python train.py --n_layer=12 --init="uniform" --warmup_steps=200 --final_lr_fraction=0.02
Each number is 500 + 50 x the weight over the matrix's rms, rounded and kept within 0 to 999. Layers, rows and columns count from 0. Numbers have three digits each.

# gate: layer 5 MLP gate, 320x128, rms 0.0756, rows 126-160, columns 0-127
# up: layer 5 MLP up, 320x128, rms 0.0767, rows 126-160, columns 0-127
# down: layer 5 MLP down (transposed), 320x128, rms 0.0726, rows 126-160, columns 0-127
gate126:479429505564547491524507537390436606421499500542495513494516419543499492497520552432466533462540508573570481504461468455426498505510569521497517446513558518571422524478471436543543495508521451390464496512565482524438555387539519482499578512497553478515488506419476435480449500497456462535510544437454447454481540513454482534471477516451540538507484573522552468502582442537599518382499
up126:506460532517549519432477484503546509475496522500440531488412540575450373574565459575482455546576543486464548474467551490492473593463511580565421574478461479495430529507456478482437458458549573438508530525432528440454505620501511443529493473505417400500569538576506518474478498554498443433538511550519487468447414582519512593608531602455523433432528450554427510500407538504508577497542
down126:469559503461382416492447498418481549546493470490525436451512431475499567449541513507505621519525444506479492520575489560516537468565433441472493499549595499423507506490575415490444419560464455526480470443474534513524465467476587467495538440470512531565518415572454406479465482423469576472490554472475463513494455557560566572440467476514509473583451559455434464504463486454542410577588
gate127:452610550474547559556559509538436498505465568445438463518460436545562493543579445443609426449540487561547406521450555452426487518455523523349443493501412570513455452505588542533568511462547473443479524455504588476515497481584424487449435489494574559558605513589472480511598620550536478445483471521491552496576515414471524562620427506488500461449457403469558509475526569519483485532449
up127:613423492504588486535429471459547449533475434453531468399495370510442401493528477582565425492471556522477530394560513508440509441456542494595508488604533531439462465464536480538532429482352455471455504559380448395533464498546511550550500439480517512465486465544594439539418507508468484539530448594673459490492528508481541447523447469570453574530456586509487556427535451466438526519578
down127:404527454448458561456519569557525496404545508521563420484500542522471552483513520546441470494510516476513477559515483517555418510571434435448568488500526544530536508420454386506524489493546602513559503408542481522502499484449520372454433571561424563544510583498450603388420489464474513462442579506436415502449567525568575476473467424520544481433513529563592466456550354537498490492469
gate128:583471541548418494525472405459505399472458469449458493506367525454507550459452504484533476515520419453604455483543486548443446461576479536458520499496551550448513516558523572518433569503500449447479456495561503468426514451527362531496582505435469472543468566426451536519488468538439407478506459498567521606480561444461431504452507542431536481456479498383448574491450576477420483443640
up128:436577556432413400521484586432566625518546469557583505484565519587530436629475462455445502454533548591415458499396596524484612550507519449588574497495474492509592530427411445511551439491525513489482465594505512582409438451537530499496432546520547426551560537480521450394479472506452501569434577420455484476473534545493545555520450472516497442479589409497503443460569600588517462507421
down128:555462517444577580507561485473510469550467550419548502486478588393582487519407530504481503591537501441549464446482480518519476418548449481498497501469546641465461459454516531641444533412395513484466509407459565544490592423480421464564471488433484462438496550479550622534524471474456447472572562527487503538488531483442417588471566552590494532452568483518510486530523419445499585459503
gate129:458425473454535639514512468614354493538469506554496494456505546513507496524498419594553373535361501488554482471558437412461501501417469535528539494551448474453499560547371462534484497596481457477539544534431482611543450530508402495518545479468562562540499548442436540409508541469463552496511443479475553575440496454533448576588411459555554603425429444421540500523515512498497422477507
up129:464496446538534499540439546533490464541451493539554545483516475550548556503508548490580465583419430457543574436501495455425582475508554542526548583431594528500452488526525504526577475481455434542504509486475597432508407440592503490590489559459501475455559478535583475567463392445480365526618514572544463562492469577458577424366407468540510566520434518418504545543548536485435543429466
down129:577522506518490540493530534471513470478601500374394479576535519436558438475526497434463500474507367423428501583477525560478518461519488460534511381465405546388540562486415456518521533528495516576460409530502441547521552474486529416427461536365557484495434493453492446543449437592482594598455545489502582491441549476483439499565594529477479460480490579558421459389468466460458559568529
gate130:478477463556474445492479464487497552506488541418520511520520476502516540491450453512534536615404484476486463435499477445476592484555432544457498431509409405570478564581441418416498456520518493519532449418435507589407523511431549492488492465453512464452505596504508439574443487446507580529561521453510475507409544487446450490531499531399385521506485545497507524485571459487577487596474
up130:571504493518447474479503557500540500498473544413575516532523568484423518400592542454535487472515532403510522514428433476520454423519564494472477416482567427492598517489481503501532476499548506549439552525494423533491509503500476563486520577538490499517495551566472453543512509519403468548511545487391458430431579560612493446549469525452482518499529548450605516417439532539504549562489
down130:462530492510528575574514549474567547478527481469516528518447456547608403562503514555468625503483556532478552440498509496508459517484503555390453572513530567484410478521520576595402492426533489484517491535532513457500588502428526600535455538525493495469512516482457463538564494397460419428598476523534519426524437418576556552517449538392426439528533446569467498424529422470527425483571
gate131:559497475534468524455411430511519562491533550490529566477535574522518549459461514509547482534470623546509384444487387497444496520496521502526513569498512459521551519566519445572548466533530500431398459470515481467598504507557473448530521515528462500443517497555533555483512524428509610479450411462492463455512441449436461451516501512498409482586576542420478501476536444423482480430606
up131:478591486488455467553477539506515553509485442455520463491497376427488458483517499547523594534438511498525555457511485470457506543391513521431405509427521514510466447575534539490509506535491515540457520471477576576540494515547470499548576551568549566443597413472570483464528455631520536501562599527454470558436533514604525469406469506521396418427518384407475516487557451455441558509517
down131:506500526473551421501585517507557488473510401550546537503440555519414499521551545580521502522488530548564601453543553486494460411486528517450507483515507507423568476533545542596490451526505516575560460516563553495473436482531477594488418512507462535500470515419528465497489399453511417531571471449469542568502571478479488535438508496526487447538490503587483456522584510605537443503379
gate132:530406504487459463515500505502401520553550490494406481522457504592447476387458524412613516418420485457609501519418550471561485516447587347421428583534540555534527479502462507498545648469443553566467479566457542589550460464481535539490465530467571448551449523519489482439462552515430519478556603605503495492449514522447545506550485452470452446498491516473392486476497513441552515459477
up132:489481657478567489479491534507487464467453527454527401536459506490429518575514469551471449468468490533565499508500422568479389499375465454414442464454444430543383555558423512554526441447537586516499433452455559455509521537463538455466649408522521406592514498568388549514473477502558440497437463504577476437564438495437457502437482456536584492455459497471563603532466512560568574531521
down132:432485411448448483539477479493527523568508532475476509446579495579489462538577559461466482447524514470430486494486486533543508453592453495462454547531396502460587494472497540576549501538485446447414501530462438508503500419478557491545397526541488569510516568457534445537562558549399402438513607480501382609451573416558469508501535479509453406496394466580508422599503483500528477595537
gate133:512496597516438494528524434498562539512540444536516473505492494581500533441517536521568497447571510512475585493613424575474437486585477489604532483505455431543443532450496496559504497493417542439505433492400473472526451431557514513541462484560544473476551561474495503507481512551527532497463432502520522542566498511498507501604479607527452536460569493529453600545581513541475417563604
up133:482461568539518479577477514496528456456496574555550484510474490511585533483510550446535506437404419425540500487483425566525534480444486541471483498540487397434512572483481537516396433577462471525468395488567410516482545498578573497397493474444481510388579518487597552484506491473536513556439543479538591473521433524510486472542502527530496549538601519541569441460446464490430473581439
down133:550475529522487458496556485594509531466532581596372485582509353479442500551500498548501555492505486526468452464550499466547509498421482497601553519435408429454422482483426489396456518518574472517500479468514504452548573480606493498547516547517343535491503520497480535489458491449471447422431545488493488451525574495451398415591511463482482492514422411525505529485496465491463504514446
gate134:558584555520633546496481502553485490516463558511507588513509511559489471502623453478526366536461496578594479486605546450514477473491501498477516543535573514609606579526402401486502559569500538488573475369464543574531568408524532499536480537454503458608517565539503500498521552517541443486437497487502476499465441474340495553467551443593631483533404582502505495506561654486579552487505
up134:528506525560490491485535559533437460554489492481560569546461515631517548454569472442544457554436512476629457552546576457476461379576540513470455454488579521554546485510503558509489528458440508447513555496460563550413552523467446565469573559490519477593460583596476536391476533466500427542450480452476483622446449543426506535437461466516603504548480512487505550497501545508593542406561
down134:496459549447493541553494525567420459469588522506423491452438525495506442470564494482493471437487546557440511406451444468488472549506467455544461612564544538458527428511511471540509595549540473451449446547503489545493510541594441500399510544551502457516541374482469394510494440462438495534510503540544517501577496446546518530512465468523472407428520404536469423503506414483504435547459
gate135:606500473460492521452515525425460474443426483442454499563540550531573501533467423601488470505525487515543492527491471422499499473504484435510573533570538608558452519480464456485426543406507594504496484396474416511575463539549522492507421604509488496510575458513476491428557387421479541520513533504457507564475549524576581479616449490480518451496529383558492521547648540469481408445485
up135:476519521505544538538493477436546557471520411535540505389506575499548523451487508497476544483501526451510462460453560488440538484440518485605483512463425521510477532585498485524560512512469422473537425441422509466443503501509501464530532569600408478480531586508428559550532469531538517439554448497532520433555525521531486466542536497500394492524583565433591516601562471451540519534446
down135:526511450497531491574473418519505539508473496578461476479498580579517460434530507518542404409547528478529428556568480495512478399449437469478492476424550527431518479448464425480502546456429483554519492538540397434429416532541512538497407528515447517513490563533458444463430483494495435435487596539488461565544531514493478560452575506504490474514490473528474589560559554452550561586519
gate136:539525476556550634543539483473380490506490497572569554495425596459447496485546496493555425425389454495588473515522505498513418514437494457477507492463423516418537454541441527492420462448485545492466505417424557506513469496459524437391589546514526576479460449498479527452472490511458551454584547533437463471535423503540430565443437475503512435422536527414648513510471458520410463508394
up136:410480466432497397528410602540539446382511488422473489471535434532469389494442546559435614554509427506471543569451440499502509487533509509581454491556449592558516547457559488491542558501522458549484424554509506460470528525582569514516489391524554509492503570510477548495562470568499603489407439554492498456482621399518611553493461547446539444585432447504460554521472512566499491533543
down136:469554497550433540519640503605532468530556416497549494436531463501448465676436504470488463471427537537469468433456577466404493541511495474483499496618540472481491498567484506512524472494487427513438382431456545539510581467461488471446477543484455479423504561456507515449501402536432531560459483468458507580589442557504571521488467503570536482470454471551567530602462470552433491510444
gate137:505433547534410517447570535440406506437444509603558568517510581419482487534544549396474529570562495494539470570572461495512557546525503472478555564635467571491439455543484500506408483560415493599470408384482558501471503472512502567498567452577492509460534549515520559426506506529409511492544535426474482514496506441510494525524514513497464481589543517567496581515520529550535568470535
up137:501451545547405555489566568449482540484513542563470550540481537358462457569473482529503558507536484450532512499521522497572519512473504549501582565572502641492415474508480505505467480514481534575476425415486568545439529461456501562525466543471533517470468453564551546559503510523436453414558545451507428477475478503496458430457470515434476511482539520490552533421577618478495542485521
down137:454487508408546436464398557518565454448436456462499455533541504566625478515500479527479547457533494575456552535590507543447518490535536526550480435500522490523535457458534508504465488487433416466531569491543431457552473503486490540516514458556526491482500567456509501433641459469539507506470513504501509534594553580434545452561489494555502470560497521473529478512408500516634460527440
gate138:502479533543473482556516492449561485424501537479595412496466618469451511541549504488513561449439523465540573569474590498517448500507415507579560434599503432403386482433503548521498481499413420488615525491560386485496477556442495473460501521528514469494462573416475498472527395517499440540526598524469331496456538463538404517453490538510439564523477516459517546442484508404479594493404
up138:533565551575460512495440494435490504492562422468556455567571497501420522609549532474404482447476475468459639501467455619413515460460416551564551499481552475478491432658400533499477528489526602483497591519542542490507588606457483469450519434507510517406502522434479477526595550558545430637588488528496455540481573547551560556432507563536388550419458482496514470492510478394514509417482
down138:469504510470477420488526656564529453453489496471414604517392410477470481434457525476472501548488528560499434505591482515477488559481522445433485543483542510396498411495472485347585478464503433526560462469525533511525518403535506545537483474480467531450497626508550466466479443544438603428504513434458529560477459504443502429551491420653526518459452467520535594491484504529517552536432
gate139:487465549498528600548595502481399499579580454503489564525454490561547484523548473559459471449441497487543526470572503456526556429479490499461489545489619466391523543482562493494631573495490400505505479515490519386502503585449494509413563561453479492442519504451416523482524535543480492553455483546496381533465487491512576523468421545546500594479423522457504452444520453484500504478494
up139:416515422435527460422449563494499539480433446484518491520531515415573551492549483533482588463530640490471467520527370429494477506545464531478558482465486500460495501399449510481520453495481607490495486443511499520456420436533462502522471468455526526548571557496577550535471563469533530552528495484497515543605467570572484437499503515506481521572585512479611522450495517493508573466477
down139:514562542523543510518470446547566483590481545571568470564550572535462524508529436547508477489424539553511529439461534533524455523454469466544429513552385567459589488548492444442515453545532547525500490538527513520466475394519482477511443517498448459540536434562451450527418508535502455449461435424478502474484462513408506560443558450506537495526558501516451477505519569544525394577504
gate140:522481575507472519486560577466485537542501535638478503499518502504513469521589508463518461370478504545530348484454543519534483548360514382574453572398481535401624490418490414518508534313540548510520500488417439526585537443494505448548357489496433541524468429608464547481478551533452513522583582538535596555497550479567452463438462547465545455445498522376509545504494517535435500546443
up140:548498523492514403438492495551550443381404560455378520473542432491492527484400459484406505546419569601455475577491529424452481539479459546572504432529514425585575514498521494411552414474502394522616494524615500568513545487567482562512485512533508565516373505476465509527558456568580451529550551522600507470451530415535571458504561582663487482580512466451409450567467416531552484552486
down140:497513604446471484565504402514455413542544465439488488501489530569413434447595551549566419580477467438464561414501512516584507562573513563445508427546559461536475522537483557530389567579501530481502487432490508461384486457510479478447516527438559359503535553445583445535541535434502425449362425534472539464504527507432482553467536517477437541498495505608457606553457502575538488338508
gate141:535525430498522495511554485544423533499470496482452607560507555506515485507408535531431524421513536635382563519516427505417549451461506495528486423420551412489525446438495510457384566520448509541468440528536498481551433510547491430495585555582448424480501460428452566456471559443431490472470488512491487560491426413515513433526493516492520346531433483613524552616520507514562460464492
up141:506411520550453624398562527371370619378437537507543543527578527521416482606516474453530504511540535461650491433548473514455481549462461530509567494528433578424480562458422465579419546430479488454486354533495542527431545506482447516536408584511436452554458505475557484619528434578622510478558511516466532641484465573571454428506444449518531514514505516416444521473455500491491522512483
down141:510504460473449431517622587507628413538446644466581428506519621490523411536404495592479447601459551505432383587527482414418546534541575441468513477536582464516562481456509543505483472543475569525413512494488564514461453489446516519502494464490554548494561473476501433552533520597579525563522464514489534548535372464412515514401602611514445587491478491493509632599535493518514494510501
gate142:446563453535436500515460509516497441503518421450480455414548466414440453477492643409348533504526411449458466566505500517592542413558485504530492407655554444402468564512521478594462430474498529479463609595483444618520521421420611444511622529475580444477545406575419475496453527462481492464521510507479487463522527472489491522530467572448496584411561476403444478517472471506506481585543
up142:539510485568524406561584568518551523489516432491553534463465440475521587478469378585515524411557545547537449460509520503437613509465539509435572542428522460474512517453491547528493555513539488589494433470491427476475514498520382485471526375544353515475392538576595495555401427455480403542467520467497507472500498512480511480446516435482418469531418422437538462493562530608442429455467
down142:439511539478503520469586522521561576589612495501452439571462565506401567529444374574431562475463486524421571585534522449528544483556450505551490555578420444434527471643437551642551533516448530465529510530491442450509540476557410458462543556497516486481571485491443420543572605448445559535537516567525415523527479539414560580629466500425501437399565517489452520480477465599506478577498
gate143:522566515533527536481473478482516524453479476477475474421501491426517450568382547465531535467463557411579473513518538533529529581503511470460498515513634483400491546422541642481512381574528388495609476505538512509447561539494522614587529581525545448620462499537473524462466493369551505522439485566484411520559539512530402487490532396485531404522541486519524489488493479512496561481524
up143:571482504536565547459577447460376545493489536513476558539415451455449491560524550447468443411516572480583497533534554497513521554475482403503500548546488494500528505460516544506398488577502418553528545503586482506501551505435494555529397470586532492521501487572437431593482470409568467745511522475441509489503430503471483492431506552464598585421566489432501490535480570533501547488425
down143:517577491473563317481484590439554518571487499466572372457470549530534531508503490525519491510535478499420526463439498491498577537563540493498473431503581519548466554475445562547533463422510480527503513496514419437495443564439611506531515565551517528563401492476535509541559523474374582473504463451533416481527543506504382597471419489520558429584419447543501476451530447559542475557505
gate144:466464430480456547533531438505587629498450465448470508465466518570465476487488405509543478524524456574546505382437467531526483509471502520547506454401493501488547428499598514586542506481552506494526495499442494542425542388594472389538575502458477509478530537576467446447598465525405501544412508529499519529505542473503503584432451504493493505486515491513518553510475515493479508458501
up144:492556407488496640537526551560442467522492485616436506496555515450483549368482507417456489507503456526454508473459420414524522508496524553437472566466474470526541435523564472513514517445449465557579589563420501457491455533510490559499445553541537539504582488526541519494517476482461484389524540413491585462504482463480476506486496518455561513528506497536461542485605477450496460487503
down144:470489510423559433457526559484562518466536455476529466490527547503478459495574524584551537522515512486505473523473470492438400488521577518506516482491437479426502482521558493564559520482523409496540450575563511565541520475567459496483524467458466506511465509552519507579435389526504512503418436505469504435586594495503580501470467491589425591411549488499493532426525495461459541487554
gate145:467527543495543543579515430506493596504570477528492466519435510560422596488490481491536605571483504474609569511468453494544553539595451480480494476548490513449440550532457488463497438461481492553503565529404554521487507523423370496376464532492518451568457517471517518488512559508536475512565533488486576524519509554448477558436419558533517492478510499414524457517502526481523506570484
up145:508488476492596555490551482400516462459471477472565477490470506513473537545489436422491514560553586569496443449523517460507553470582445628534490496513484487500512510547540563513570464515452494395461568486521434556514523482475481594500487549406514530498513473441602435495556557537486530501472455444457474410517521471528542594504524558503568535561590459446577530554522456503413433506464
down145:510508508558597570440508482556452602562576475537453402536505441597461579502569451468569530500516554471477465560550496500485555501440473483462460448496555535444533534505540587564491528552496476516475514572513580458538492536500514536490524489497564543514463435505516442510506524485387560506497514466510540506506505548556529492580407477482504559431587458421486457595444559606505518478422
gate146:503530495479484479475445459498498466474462471455476425438505520528521480485511476559485449411443489519459448466468503439475479425490565511487419526488517400501555394476557487466565447577452479552488421531473520535474456585609519506540505494395591498461433446378519475550432423539534486534560532501558456535531533495503510450497437445441413499582512462538453488454473440544426543572478
up146:465526428524518459430544556450479578448399539454460482571530554488542476431530514555520541487409531512618448480511576476492491443438511489481507389629510546512540490496458598463424534590562448468535543490493546460524434575494509552449555506470499566578469550671475439501540516522498520572469573476538488390509515483541444580518477492554420462566389490537458464494506551531536538449484
down146:544451522460393520535476487539481470573496426503511514452545513553477437522510470484470472524556454509431499527507451429511441495510585513470488561405450462515580465515518476513681485560488537531553486479469512566403544407515522504481495518510597406503452433356537562509515536514462510520575531557537477559525524437446550442457525431483516518459610463472512578451543453476442506560519
gate147:540483528498519470558595471467513498480522548616491477619531466477482537412465511464569452489436515422433583501560470507473509528479522516415439573602462601489521509473483372470524491479467459523525463538489463466511442532485469570382441466460518480547573445553459463552463463448423460486500569577456463454553492511499514554513416454459564511577423539513483440506580534418465500564512
up147:576534532476474501534584574472465511493384622558467455543435485509486541504583521502541549515453501553480500482477492479502484527509476462500499417537503516558524554464486456448471486437454521462553471451466374488525458455561499471496441420472484443476476474458487527516506377435448486522451552448570517459493536529514509437559437437396541398490485470564506453579553479387443615570521
down147:560492474416484485480355438495579491534542534500522523510589486494504552596402526609459446526518508465508457468459456431587472497512584555511486527470557493483594539378477477489451483579527517512503500551472449516567593510439406473479555424576488594489402468459458495516545480513550540455470561531375443440513457481468531526527497433533515520524483441411514448524486506494514488455542
gate148:426605528451507553435488387498450459503507443548533515480524493487572539483532477435547500502480503400456431500509587519512502476512491506469541489507532488511541513409490538524560466503460566590487427448396425512440501430607516446491516524487574439474445490483416512458514554411430476529466557486468510455615512454542476407461476470485480522541433570407474467527436586555483435448370
up148:539422529577487567501457466457522503555491443450514553466422499349517406475362515519523484418489551430519505509511364506443482514493434480530448486432450376436513494418503472533550549518528489430553456434515524532541549486421545495431541539582439533538415545552417485519574460491533527451490420520512533453477485499444437503531434512520459335531518598464477462423531548505539521555457
down148:364529497476518475412477534469495544515457509552461506532416416512455434422571475514552573474518516531403428456474547455500470535464507517434462382563486500607437463525576564493510510506384517468478444481495481510412546380559367483578454501474512556530575554399580526475429540488464464473462561530569478580439494484518556623473591485499574588469565441465478396525417489509556531464528
gate149:533499447489535460515431527589476573500450513447499504433517577598508474607459469554562445576505526504529520387489510496482530496426522546550448470469506543510520601516492503427489544453622508525497490416458547587569491415476571455529565519444551502551427463521567550437564559584397518465483563514558517438533558508386514570573608447439473485553540524486492476411565408394458597529432
up149:477470598565455444643465511540470519567511488533523544492482446416512516496533542522503530422536504414525479523557486553462451564419435527450447485549481447433499474485428473494447507510550418486432392503474458465504442497469363511492607528477409506486465504480489514517531523487515486472473497474507443468520512507474461450409524615518499531452493476559446474558418482430551496492455
down149:536559516443464479479505495469551445542525486529490368398520465456451442429426474522548446499428489535488527500533543492533508460530506509538525496501521456473572505477572460625487481569483514433514547547535496489507464533577578503525412482533464440469466602445477509486555445384545514459500495501510559501543448520568505479383525466464504486463503348440470454567454521550580539442599
gate150:460394497523515567576573524467519453505486498439488441554538554417441442473519560459476447539524532539488454490538553504402558570525504541623386593539464443470487504489502522618474437532465522459430497530489474550491486599460513494485504498534493527520532480522452499421433518530534480462515514543508456424546493500484364568573493457513486515438583414493498460585555579492528486480476
up150:503488487565488495492490552544444536476476553458499537460466510500494499499486557508559421604502560455513477395461482498432551538489559576521488492563542443546445473493534610529480505483579514378506416509525437503417524481566550593536476437466482517473499417547493517470488499463537464551591543582485471503456474564490506482548556466641435492532548486558465480503412502499431402481629
down150:434514500489410576499483565473504526532495541521515483502456532499595458478410408553368458561454505521443528480516445447566422481477487409528595476493496440508500490503476475450459468458477493505478443464581510578526506530502527501580491532429486517546477560524548381486480472531502519449569479477520536471607462485500591469471491538526450567565452414503485534472519431502501547494490
gate151:521450415506492514489530477476444486509466578451543558558583446501547502553537462536545473607390464458462540606486532496599507599541598498552548574573459483420496519596492477438494470490519497452434405512592606501486554540557484549537494538478558467522537489485496411472479517504528582527575576516489573589424461538546460569507501524580568600538515569525588386462623508573461578536481
up151:396473435442484523550529496562601454489527529452521402511484509469455478408488479394579420471521624619518595516554535454508522512408547550566438501458488557468501456521542605466544527464487508467491432475544503548428495505519530477508590540616496521355513492563423539537465517488500497478464428599556512484491524542463448486461518457389475505537496400519492511563521407456477520527496
down151:567514616509532506563464554519506553498489446499564517510400558495518621600506463531463621603505388520460397512492507537369478546590488518472548491633581430507470488474493393598443560489407488504497413493500523488348500602472520539508440431551554461546676499523488508477581490536477426454561543469558522476509552462461468543452491527480489477519526570494529500542488578551530484473609
gate152:513488505507469520410451421426492475422436522517464504412458544502527545502425451563546532546434497548490442433499492500444493440539508514487441486536576502509424577543369536484449526522480600510472499522483470556551492532376476460508524457637562515501398491527536517592550523501450535605446528504584489443466543443501506514527523454572490518586592519471589586611458517450460587524548
up152:447642508459460446519513511553579549523589429502455493529521470666480475534503521455436515570460574456409487532437545479550459453417546485590436429484530475410454505459520504547512424542560602600473492391452519452494466554497548487532497501543491476456495521483462483357459484454515533523449555557496601495460552614552436622434529533403472482549458502525473381498378529580615489505459
down152:463504516485469483447480573483500433444538501402572555458545587410427531570481429551474545478428492559487439523504526478571461388535453544439522381351523495421452453531524527500488514496449535430505467545389506486552568522558513557347459557418511475521417463489440588441519494467486473481436634557441460489535428530566486461485544507561593492473520556527498447406457504582616495481500
gate153:442416564467484528632554568490506417506541540513476420505443490509488590481452515479487500541506527605568385451466497588608521426473535521499529512487559508492485470502461459466472473529537526477441541537593472455380590538540526521483390532516471444513542531401492453507426448439505338503530483564488500400402623498577585546476532463410453388509513580507513523471508459523422546505550
up153:471483542541576529637512434510544561510483459434526421605459510439468606572502525534514546490518554483562515501505575504502531486496497492555432430533483515487523479500512492541554489463499466509548532491593596463527408513445533511555526482411451482456513576478520412422440540414567590559391526536517539463470473515509483590446548531533558475556596573511524605465539470512535551479493
down153:567464467555421390452458487559340499440523489430545500468552542446476555459496518548498549540488564580463450469500430430464530523479490535513491455513502523475514456525406536617545541502508503532490607550438503545490445426505479492463470440521540511490520441600513495507485521532518546496613430454510466532506418514484462512585506558499540488575491498574464396465489501512538547447582
gate154:465498494486540538420481545521405588448528485516479577535524501495517541503407514602470603563473505560417477564584497420477531468590342374504475532555540505486501516556556440519445512448463521437445490526594466514426458595371500460596509442466491457414536518580438483548519578534537448537430510410585427513573332558572457492439561513477422507424454539465534494544583485456529532498517
up154:665432568525537452386456461531443414549395396483508406604573441498559411495478505536526536425447484504473513505575454445546668544498572414424426449471492580453452458445476487455495508500558533480578550546505484466501598416593483514380462629542476608562531455594520510531512446505464501468535537475441593448578436463448539509537519557499448479452466567567479563539515551538544593550500
down154:456601566377538537557500585475468490481568538402415559491482495558434470499494458578560610507411528593518573548497482520353431494484452512452481543521476614543554514523570564422461499556535532485483459499558450414445556464483464480627454365558576408474508388561430551469545426477517560489537491463537449518476472514506478481480563530479623518491556410536615527476544596436491491513507
gate155:512505554484551457530498440493482547476466567528492459464601553496474543515528611458419502541428508415526528474530502536447562467491534523495494440505513581417487562478496449547516561409510568536512509539451535530533455471447459582459424416451419460534495432467429514517457591451508538536450463575422481496532515366431547452604453582461429502599504515460374483535573475501422502475509
up155:448525548530507507522483534499465523429496640428486554449511523403494530466544513426504507496481459448620433472533400609418610475559511549512465476464539511475553543565471538461473508523502484480568542562475550534479464506506526479557480563464518379532506399423484559508497475527427528545506508504476472424526609320472451487590419583537565465568549433473449519539487561542497538474478
down155:570366501482458446547650558477471502548632476499511429453550488474536500489420427577460473462503462476420481563438527446448441518499448466491454420452529493516532514464540504440536532532536548502483414440604424418439494554521554516486566499502550486522530533470472469451496458412542458510537509505515423520548461527460491611486436497530523481518469497434562467508455430450549526453543
gate156:487462455558444447517487591521488485602493466438491580521619522486540487491525456546474448490469485525477439546444466457413466538485522556457473494559511478400474456462501430506491429471517571443536518442539533406514453482645482492472523409442469506489510405533517498531580386515598399461456455462430511550535470426382459546489493536525491514498477522471428495508484505475521564471552
up156:519455470459535417514433566481638507401544482532494504517479500428540532526536542566592463482554481526535516513489498472481474439506525565546408427458592528503507537382498573539516499492554441562502516484450423486480529495424452561496404528599549476541493546548448441462472498564558541580461437604535512437463504549536457504531556424512530502518498459437420441446460539596439449512584
down156:512455512489435472456502532454376466556510507478491479499538462579546440541446449436490568524517527577539486529577537450529477577449482488543556560553462425500497438574533437564455495493485574565504460486483577516504457392472469474472480462471371604449505507404494506577529483609455501439493528432501500537531533442472519538449463503476533440454477403452578587403509453518515574481452
gate157:551466477583512569566499483557494524413425465535530493402528482454434545607465524444503572480540468452516455509537498488501504467497542450410547430418501478543467468471484477580396445548480486554594477489507477594587491534569478512612509432444510539488482501625496489476529522454496472444518541443540573611533540516496565613521491493455489484506492562455476489536500558466602621499558
up157:610362482612535591447533487549531552562427491523415422569543488501604502447421471541408510445469534412500567449514462464433560522488423492533524559557547517479586523476489444497509493453574587381507485509495510475532543503489484461433468459451495491543376423523534553556425490555461427491502437467543514459522527585436541535494521557529494519408528443492438584472523386466565420550522
down157:436528524529449421489425409534491391454466488408560523484512511369454497586538481454452492470569497516531591473518520492558459500467581527509402529464423596505547558469488565537495462517416501580545526504493495392471513491355506570479456494566539519426432537488435466459496478489477487483577481529470477538515390446530467463534575476534519479489470514475488484470462418507515420489475
gate158:500407628586526501578527439516496501429471492525559487558538512477556547533537457435484544549506468520536469512497474484435377510500474388521568513544575557504536491531483403546548364411381471570424471544577438470456458495387468473453507508507556518521512426403440499465488483486538433436496494457545516519524471497465599480520560474514539514438441397514462485532505470442514500508470
up158:514514429473514586422493518549416632526500505463476473572588501508483501500479484553419424468525587466561367378407450432633528525514529505470580447448523535487427443541508562526521465548546524475570430394458569435523486564509449511407496614455526465527481493483471489478577443494504504445456510554529535585430489530472479449513513520526442491546501530537543551610551469439579491538557
down158:509485463462537448509496512432537489536482546563520468614477564353492568559514542477604587532492500467422581517601509512452515512537498529539394471455476484513456509501496507506472488467518554488419515558480437566454530556534495466473502393425451468485557436518482576484432478574428541525460502540513447391490516501537434542573565536495455573496463574444517409560481472440461508454460
gate159:464572434515491487541449486485441600530526556459508433512591495402588569393531562496500442563519411493374515478548552588517524487481517485516446433501474440503522486415451472494494462429471477470518432499488460507440555462432546613517569497547508535486518532559504502553515562504442433515509510526468575480500407481532410556383500545539546519513519491490551436577416417614564470547527
up159:423398412435502533553503540535532477541546588543551606587504419404434452455515552468446546506378456562608546587484545461575475539405560507474532461478485484534524522470598502423587493468563534538562498505443558531476514503604469466451459557441479472564457511423470531585495543492592553546440461486497531572501540507581466459463494556524574535499577540442536497518487463608565478540482
down159:551491621584469471435515492415572444450497459552406510522506513539614522499504477514521514537510559449521453477502537533516532504574446405567470579516545514441521503582506563545486549528485511500504522533578519501557415506524530449407529503512464547469554431574437444425503451547469526523558536518525499541455544532419443555588478561403539424525540414570526592487572493453470512470397
gate160:493483514483505548501548484551524506511515425547526559503527526484529582491475430500469469499525549496454453395553438574463512579488519481541450501518584497532517508444533430464456476433488528431593438514414593513535470523629557510466493529526514426491501455414472488434479536487579503490476527447503438523452457408587566552556510491500487467566551491501414552570418574460508541530432
up160:462468511414480499496453578485505484416467520482506593545444526502594421449576553464561542481516538471465506538370458480586470538500425536454485525561554459530557414510525434576545527536540621512502429371532538494509561536481480527547516521523468458536426490466598568617422488545459455469476548490551493531459506494515511567513565361506518497501550535546432550578467399518534507469536
down160:547482547505513408440539490467461601478423456470504418476424544478481488629485531519437563615451530434439458469531537474479525549588488543480584437541484486595537515576478630532443552557498602473541458514372488541568437461452558453485424485446398390493552480532507481480458572483503464480418487494532534513585452449507424451454470503472473442526559541536530552495514507490471533510505